config.yaml
num_key_value_heads: 2
head_dim: 32
norm_place: "pre"
norm_eps: 1e-06
positions: "rope"
parallel_block: true
init_std_o: 0.0
init_std_down: 0.0
max_grad_norm: 1.0
warmup_steps: 494
z_loss: 1e-05
train_tokens: 155800000
Each number is 128 + 32 x the weight over its row's rms, rounded and kept within 0 to 255. Layers, rows and columns count from 0. Numbers have three digits each. The size before them is the row's rms in percent of the matrix's.

# layer 3 MLP down, 64x256, rms 0.0477, rows 0-63, columns 128-255
095:106128129146128141135112103129046127149098117129127076129127127123181050121090091127164122084193140172109199093150131034154156185061126187128152136128163128127127091174124060102140140136129144155081127116116110120146143083103130129060068074128124129061128112042126097148127127121192127128127151193128160128122148145113095079128110128108096115111128135067137127127165107128075067129125
097:098127127131127080142161187130027127135219217127128152126125127113134143076155109126136089123112106118171098138192082136151165149140113101128153141129132129129127149115111159201127049098127153175179128074123182208097121181105127127089071053127089126103139094140128123122126126147126127127116168111125104126145220098152155135127095127175068116112127148063109127126148145127136065126127
103:103128130093129150145064160115148127159185085130128034126127127187117177048148132127130129132095087127116148136211070158128125143089110129131139136127099124126127174137172159166126137124128099136189129051031076154111154112147128129120086100129085129159070150138128081178127127135099128127130066104127118129139154108110159134127091128121120123157126092104072127127110118128020117127129
095:112127129032127114137064000122141128081130050128128170127128128106138150149066081128121145046127165146065122091053120172109019096145111113128183130129159130129128114118057135124094165138126130096077129083125028161127100116121130129217097119127155124101112108139129170165129128089165126130125098137128138124126132075093175069129122126075147143111129142134132128127100115129064147129127
100:117132128139130107123048127107124127186143086131130129130126125109122134119132164124098076138122128127205188061127200129094107107133124084129162116129143125124126159106147148058171181150132114145117129160104087097060183042119129131122153115127167132087107099187128220166131129135144126130123062091129095133153072169036088067127155132119113079110130061164108127129094149129104161126130
084:141128125109130199115093092141119124101196167129128109129124124072136163119182145124096127110201091135147090135103153201092126144202119199128098113130122128126126095134146184105072152131130082115146125079120179121171120100123128128138185126126079126132127176096131155130124125076110128127115183067125135125110167145164132046128167130152164160142127114193166127128150132124200097125130
090:193128131166127196130172036119120130119089135127124103128129129133121144089115175131151124099190255152108159128131162039144066132119127140129158181126113127128128114161100020045120165139128120113076127143155000094170214110128129128113211131129054127110111126092126115128130129151114126128119147168129082128158151082130170099127159125105070130135129197138134128129120101129157143128128
110:092129130121129107117110219094150127099016132130128138130127130117082123175109132129124116129139134160127128117157116218111112080131154129129102104128073126129127106179168141110126104157128121081148128091165205118082115143129130129127093132128160130155098183132128213103128129110071127130115121122130113130094171131150079133128116127156127167100127144149144126127159106129128179131128
100:189127127240133131146133137169168123126153159132128130128125126162129122158118162125127161125209114109101125164099136179140141117115125097129174151129155129131127223152133135142145109134127185137131128136188113174222147130223131126121199131125167126130133141131131086111127126148154125130147080095126112124135093132164189173127188131161146158152125164182226123125147125126126137129128
117:117127128217127142110133150122183126112075097130129134128127129136157079132146152126170143119061150174083102152066100146105154061126121150127114138127144128129128129136098092135157054137126185166136127219133075147102077115057130127137149153125081127133175112130129091105128128123118126128127131084127188127112138105201085108127054128162049111131128103181114126128110121127114140129129
103:109129128082125141146151098063167131165160160126129093127129127139113160121158111129143134091145139078232135123128126137093038149161125102127118108127111129125129131139180135181126162206128179114142126231110117025114084107117130129144098135128144129147095133132127103000129129224118129128116118097129115130100055143120162146128069125185161094123131124166121131131171145127197179127128
093:215127131145127145146118146079149126122115104131128143129126128201149100163124133127187164095096149126130139142161155064138141134104111131129162114127138129131127086131126109090218153141128162182121128140136151031108081095125131127131107153127152128164189246196127145154128129195130125130137111142128136126151145180111166144129060130070092128128126173113209124125093133127041149132125
117:052127127059130105125061113160157124102106073128127153128126128129058069103088123127121096035165146093131069133141171118153082131122113101128134170129123127129126103098116120055100160109128120101072128114091112156132171158135127129149072082129158126152097105123131157081126126113099128127110169119126175126133235125121028102126149128129135108122126150148132127126132114128146112127128
108:146126127152129147093147105123171127129029112128128160128129128122121199147102183129135129135164128096140078139153146127144122145099153118126079171128139129129128126170089132132081090109127115161221125178137109078151061059094128126158158081126127127125156150082129134120125125132132128126116060091127099125137107117071189155128188128124180054115128085163121126128139110125122155128128
091:072128128157128161148106207099121129111134138127126181126128124196129066173084149127129126183239120136136053145065119124138082109077094112132119153129147126125127224174137175155126136103129127169101128171138149133121103126103128128107170146131120126166112116076129132150128126108160129127122143157127130127093099143163144143126153126143053176143130126058134130130140129129145084125130
100:063130130124134093133227126103095127075076081132128057130128123172126209140103098127143153104121116091205142143125172132164113168115152148130090134130095125125126155143163112133066131195132128070077128109132198132121076211128130129148129151129118131146119121066129152148129126093138125129118115073130111131138044109143138160127135132117184110118129070112128127128173163129106074128133
112:098129128090129144119138161122054127124201108129129095130128126143106169090063158127168111142105132136101166066149085120081040163093142097129087131132125127128127119142111115134160203068129119138111128097134142112089098129108128127101106103129114130117106097024129078137127127173100127126130141157128149128138060111120087049128111129237182151126127068135114126128170090128151117127130
098:108129128151128147168229153122116128131190082130129128127127127056151085153176157127179184169156222102072135122091135113140082104197120126128152074130096128127127105126142174118144067174129098169134127073115060137136146183122129128139056155125125131110164115118127041187127129093116126129152139137129154130082196075141077092129108129121116151140127152131112126128177127128148047128127
107:148127127073126168119106104109073128120152104126129078129128127137159112114115149130155176107148169093132111142104167170115155159055128138127140123130140129130127126107176150178047093097127226119109129181126160203189166086128128127123154122127120126078127173098127219177126128106160127126132087134128109126105214131102174170126228125159159132137129082159147129129058118128180113128125
096:211129129130130159120086105120076129179078191129126161129129128125112167094124156128112126122108173063083106136096160108105199118108134131130075117128156126128126137127153131113175159153130158188152128201171151138146047106157129125110143121128221130132152138126126092080130129109143125129118138135128140129148087167113062077128126128076130146128128115141189127128098105128163120129131
102:186127127190130136136114202128092126129109160129127162127126126064165055187149102125101119100114199135140097159145118170097120168152126130129158116127139127128125084107118160105117124159131081048149125124079082074127160138125128126184047140127109128135119174105128186134128125130142126129114183149127102126131121128158143149129123130156150163143126170123210126128131139127102185129131
098:127127128068127093121144140101108128116137161128129078128129127152158180073136072128098101184058078211119124127194113135171072153145127101126144154129138129125128100115116116167124118121128104163133126125110196187119065145156128130119147155126143127100080104077129081096130129103098126128126146100130075128156067127149119136129059126169169137117129205073053129131099165127081175127129
100:112131129112131071120199094181165126153138114132126147129125129078133115147156144127092196134159158188204154187139148118121165093164149152133104146127118124130126086095087072151098152098129149186106130148170187165161116090136130127096132158129186131153127136100128143186129126159190127128128130125127136131127147158113202139126052130043176136132127115080150125126137112129145113129125
105:091126127056130148137120070175150126122072124130128150129126125157105088116099129126108128182120112054255136068172107105104132120168132109128080103128156129126129096129214109082152108183130136141096124182148131087058140142144130127148188121126128126147156118164129155099128126138128127128137144144127107127105176070115092124129205130115083119144127081116114128128121181125147113129131
097:120127130134128143136082108118070127135095173131127143127129127086150136142146134127187145100136098105090086210148163172115182114127124150129151075126126129129128092125121120176087098113128079148188127097132170197100052164141131126151110164127095127124141118120127163017131128209157125130117129113129104128129172112082094160131021129222105136147128180094124125128108127129127109130126
093:152126130133129150126172118122110126131162092129128130129129127104136135150131189129139111162051172147115018194078079044103012149106107156127090117128120128127128100116091159081152151115130137107119125142125071089109146155101130128114098136127051127119114151154129118115128129122000126130139062197130167128111085076136179139129150128119173146132129165114209128129080109128101101130130
102:073129129107127115098098083090117127056134142130128137130126127102071162051108075126114121167136105095214152119065140077125090074136131132127134094129100129129127128130104083110125100083128158093165129201122179110163109110125129129089105100126119129129091053141126111159128129143167125128117121102129100130095122108117149108127160128134142144101129136048085125128158123128197080128127
093:150128128108128155129157158111142125167114154128130142129126126158152246083082153126126127132132097077125175156148126199104153145175140165128097115129128128129126157145110173138060129059129120121138128188104058101150065131103127130150129153127087129154125175135129144072126128184137127127131109163127162127121144093199108214128172129196074113150126144115147126127107157128196061127132
114:139128128153128126116117081097141128141171096128128080128127129150074179162092079127114157133066085034148161120141091130093116104140141114127058110128114127127126128135117105093103122129129118092081127124123106059113110110088127128135116131128087129138157075238128095097129128124131127128116125051128112128114079113158100166129127128124122151104127164173141128129094110128082152128130
101:104129128144129138155117114115169127195131075128126068128126128120144170117158155126142167165126157132059175044054136079117148140092136109129174120129125127128127091104125077185051107141129151188110127061127086255171169090112127127125070120128180130124093127146128031145128128129114127128092107100127108129139166118106150072128115128126170193158126142127176127127109094127139121128130
090:111127129114125105146127104108173128163102056129128081128128130090116106141096152129136094116108096089195124106201101147167174110135119120128076093126172128129128104116141094133115115189125124165103129104148156156055183134134129128135069125127153128073114126061125053136129129144201126128165092089128104128117087079115083064126097127059079175124126083134128126127141138129159092129126
096:142127128084129112105126147059140126111171137128127104127126129096173092123146117127106127077073165182097131142167130114115152138117130111130134083127108126128126112101119138129161066065128121174099128186081138124138081146124127126149152150129115128133089089113129140157128127102138127127120193004126087127123117124119162115126129127076137123129126127100115127128144130128149122128131
098:113129129070128091092173114132124128134144108129131118130130131164094181115060127131116081127139036120025106103094059148133161101135130151128111164130193127130129149116161161164174074156126191054059128065120198149073105132139128128173184073130101131143123138211127125078126129073136132129134142113129130132146149111119084125129169126061155105127127150145140128127100095131135167129124
108:119128128169128098108000111126120128128133115130128137127127126126074103147120068125130105146073107114141104134185165077102182133084150128130134115127162126126126118133145143129049124105129161101173128125126147097144144057123128129131105162126162130118100073191125056105128127166086127129117079086127167130096066116134149183128069129166096149128128096132102126128087143128072209128128
105:084128128149129081109121130110091127145105052128127150128127128156097117142124121128154073137101169116105096117255089113157053161124111113128155135128100126127126139079083165090157088039130067107093128168183063144070169153128128128048128117128081129100111063089127142158130128158155127128132133121128174128118156087110120142126207128198110103123127114120080127128098117130049166128131
099:124131129116129094118077121123095128131107203130129178131129128154132099084142109130157134120075098128124169104119170124128167120096146124129105056129123127130125134146201075121132141139129126122128127155061182101129160023141128128134136097130131133156079130197125188145127129116120128128140115117130094131158104085118058153130132130066135093108128147056124126128146119130148098130129
097:123128129090129113138079106173128124105174097130129160129126129199092146092096102127187131159150064085189149106086072224129162125125132149131136138128089126129127207140176154161199102205127066143135129134120178179107156138129130129136160125128124127138138110094131076134127126117134128127119170115127103128130110084158040088127122128169140129126126064164061126126135136128113173129129
104:147128129213128162118138152162130129117128163129126174129127128150134107166200165128133164084120117104069220151098142185142129183109129124131237164128138127127130186131061104121143137089128104162126127110115109156192065111140131127125176163128117129134073130100127067144130128140117127128154166175128154129140139165122186142129147128115180141171127140172135128128114103126082170130128
087:141128129192128165087094059127123126139123095129126185130126128152184154083039139128184091159116075140098147038179131140137189147114140066126181168130116128127129176118105167124155079157129146152137126103101103092099185129131128129172157165128125129115142127166128141140127129093206127126127165111128070128099114095105138128127063128193142136104128145109024128128120129127105160126128
093:089126126196129071100226110167193125142174135129129207128126126096174164140181080127076125141163154147119096149160131195140101150137119117128086091129104129129126122128135150147111150095128108110178125069136067155153184115083127127101126155127104126115131205113130120141125124160116127128108028144126104125150157131148158129129118128076128177114125101121201126126147112126225118128128
105:130126125105129118129180127133096123172116147131129124127124126061137086120156140125130123097132087111108158154048186080125179108155151152126122180128150130130126064125168137212111168125127173148151126138064098121184188076154127127076161117126110125037162210139129168122124123225119127128121140196124161124098212105127117137128190130167161169130125087074103124125118162125120119128126
101:150127129090130116157081163090122125150038187131126066128125126149156073150115085127149130139055142140149101180099073144159146174149125172131106158128188125126129150137124168122184126122130094076142128161073170151145111159144129131149055096128170130141148121072129121122128127114158127128125103196126159130153145129186171116127157129091139167120124088020176127126190131125116106127129
086:125128130095128124118133139145130128113187137128127122128127129062178137108110105129127133180118136140102064141146197017131145062135110164130127102126115127129127086081159180170152104148127091151090128034163198144050149175074129127191142122129157129164112136248127070089129129102102127129110155088128154128105142146082091218129118126058114120099127175138157128127185125128121108130129
089:176129130088129144142106142110126128150164098130125148130128132139125160178169131130165166167136190107158137110112116148151178108173116122129093087126109127132129121119108216106191137140127142107184127154092130142116150090165132124125092205129137127145126158118128195163128128123141128129152054176128162127129046136157145139129062126168162144125124127174083125124162138127171178131126
110:134128129038123162144048151182146130126077163127127091126128129152121200088168165127095094158161172152123129138095110124136130171085127142127103118125128128126127142148148107102077140131128134129148128166150122095127175117131128129154125161129170129138092186037124052239131130153145126128139127165128137129132096160130162094127133125034120060157129088127111127130128122130133183128126
100:116130131182128137126099132126163129152167135130129183129130128183123152151255173130096103172115193125076157084151151180124221099181113149130175117129089127128128185104099180152114066076126093142139129083116094105110122138122129130171142141129133129128165134131128126063127128179102129126130093119130094131114050138152141130128187127128120141118130175150053129128137139130105091128125
098:158127128153130105127154136160166127157072152131129134128128126152162144078139152130156106152117109209210141123122126124152067137136126143129247186129104128128128166121166063156143162128130127144156123224150188156080185110161131128184176147129166127130100088109129115141127127108139128130110091127130189128139088196091152109129152128175179050122127112106145129128141171127084132131129
098:147128126193126129123119154156100129161156125125128111129129129144156131174067187128133106122225120142181140161146154139124118115149124138125089169129143129127128107149152167047141218202128085164115125229120099031084092188132128126183123094127128126187149150117128171124128128069092126124125036208128116126147129125174148123128166125110157057141130150178151129131091104126141158127131
097:090127128115125128141223161128146128140137161128128078129128130139065121116129146129088085092119131082127085118173190214125153114100131105125129108127081130128128141127128140160128102101127070114123127057106142167179148141134128128047081115125109127114125088144126138153128129131101126128115119117127116127079161191096100193129075126131073073109128123173102127128112143129104112130126
092:149129129107127086137190149144134127136139146128126114129126130085095137135119219129091093123160084112164128078054113082113099145126148127129111150128173128128129074169114132113138160096128206039131128172124084103098064200169129129187118122127147127121208079095127189086129129124069128127144153162127103127162138206070125189126106126148184091139128117159132128127154128128131119128128
108:135127127164123195141091187133151130094091134126128143127129128139181070165137150128149147117062115195176130077139111213132219123144136122127139181128112131128127105114169182173181123216126128166143125179145166163112187135146128126130130122127103125187139108074125105131128128086146126128156112176128130127138149124127181110130110124177154143136128154093173129129063154128099157129123
096:144127127099127149118103109121058128076118050127127100128128127088102194041133074128082154093162163154142113102083112050121160101142118117128123094128133128126129113147112161127128143149129168183175127094173085101181171158142129129148109035129147128051190128149129170166127129121142129126143165194126130127115156118148043075128075126092127111122127146153102129128039119126136104127129
097:114126130082129084140127154193076129131180185130129152128130127083166112151136106130082154134121090174102139124107094002129118149131129143129201132130112126129126091113099124173063167105129160130137126106098134158215149103139128128156153152129088130099151101152127088138129129123117126128115210119131129130141111124143132103129161127142079159137127093213114128129063053130138122128128
102:128132129065128116141126113096190128076081135131128107128128127190144078172139151127120152143124189160150110152141131136136115124096107124131150116128160125128126164117122048125107101131128070058103132086161118104075103136108129129114178122128140130183145129157127152131129127078135127127134119018128166130177145152079163119125045130131085140116131114149135127128102099130150155128126
102:177129129219129106124160119128130127151136187129128183128126127084127101161122127127115123114055099140107075173164175195142130080141125087129125093129114127129125105165165084086099121110128112074148129135164154146104116193141127129134170145128176130162200182125128179184129129153095126128120136130128142129159082164160156113127170129066160103114127159184080126128136124129143163127130
099:148128128146126197116160132144150129088112060127128132129128128095097136097150083129107117170100105108068134133122074132133037097099136143125127139128142130128127119148097171095140109102129161213158125042165197138166125163101128126109112158128120128163138162129127072131129129076089127128130149106129131127107113125163161094130152126049125177126130133110159129131118116128186064128125
110:113127129233128105131091112172133127118137171130126131127127128145144140116127155127047167169093163192048114058139069163135106115148133150129086137126085128128128119102133080083113136111127117083121128124175124138143059155094128128078143128125157128078096112227125160147129127178138125129119142147126162128108072091163161172128204129115145104140127171140072126127153139127134178129124
092:138128129170129128143149168116146126131157128129126139131126130073133088148158064128098138130081073105089088111114120049116112130130146175129106109129089128130128129108087136064112066139128089053091128168132120198150159255170131125106131146128152127112098168157129210144128128119157125129141176189128119127126070103100167136128133127070082161170126107084128126126171144127052120132131
096:143126125102127113140139145163171126151029087127130092127126127166114135156155032126135112137238085078140125202120078076167093139142121094125127145129184129127127167126059097147113078117129127077099126067140044094119127109127128129105155189126132126103139110145129138126127128096156128129150124157127110126169136131122064116128104129112123116112127153087062127128146137127138086128132
107:127128130135128119146122085190121128135082118128127140128128127116105085146112084128132148108117131218148190073131139122150213108135138117129102144129148128126129108136157121139075210158128136111101128101105192081131150089180128130204106139130092127131114102143129158120128127060172129126122153131128161129132173175126117144127125126088127115127129061146161130129148129129136160126129
088:100129128097130122119185119115167126145160144129130202130128126111175084173175148130189128136142092093132143155138120138107107133170128122128112114132119127127127154122097099161155133117129046178123126021158161106116122106121128127116151146129091130174155132169132078086126128089088130125136146156128122132111066178077081199127134129148092140139128131147112129127192131126114165127130
094:114130130111130124151154144106194128068140115130125106130127128129137014063180134128073125110171111168113117126077163082111086146120115106129188113128131128126130128084118064098158187095129146092139127120079073141176078095121129129056137129128175131199067125139126167108128128185101128128116121121127087131122129131103128141129149130103077082096127113105205128126148139125176125128129
121:107127127124128146106141159175104127106188180128128089128127128132060103181096081128116132087162062106109191130102131112136169132114131125127065157128112129129127157141151146160185202128128144120136126141124159096156092139121129126097114096127164126111120075089129074069127127095093127128135194108128113126150129216152094122129128127151142113144126139128065127128155145127106073130129
095:167126124097128059127175110090116127120119144125129129128127126125140198132088151127150123135137124116042141199124132106090171119106119096128132106128125129126127132068026072100183105144130134149094125056176100104155165137120128126039123120129046127083205161161131121131126126119115129128141132164126111127143204107097116122129110126196087115150126163094126129129129158126189123127133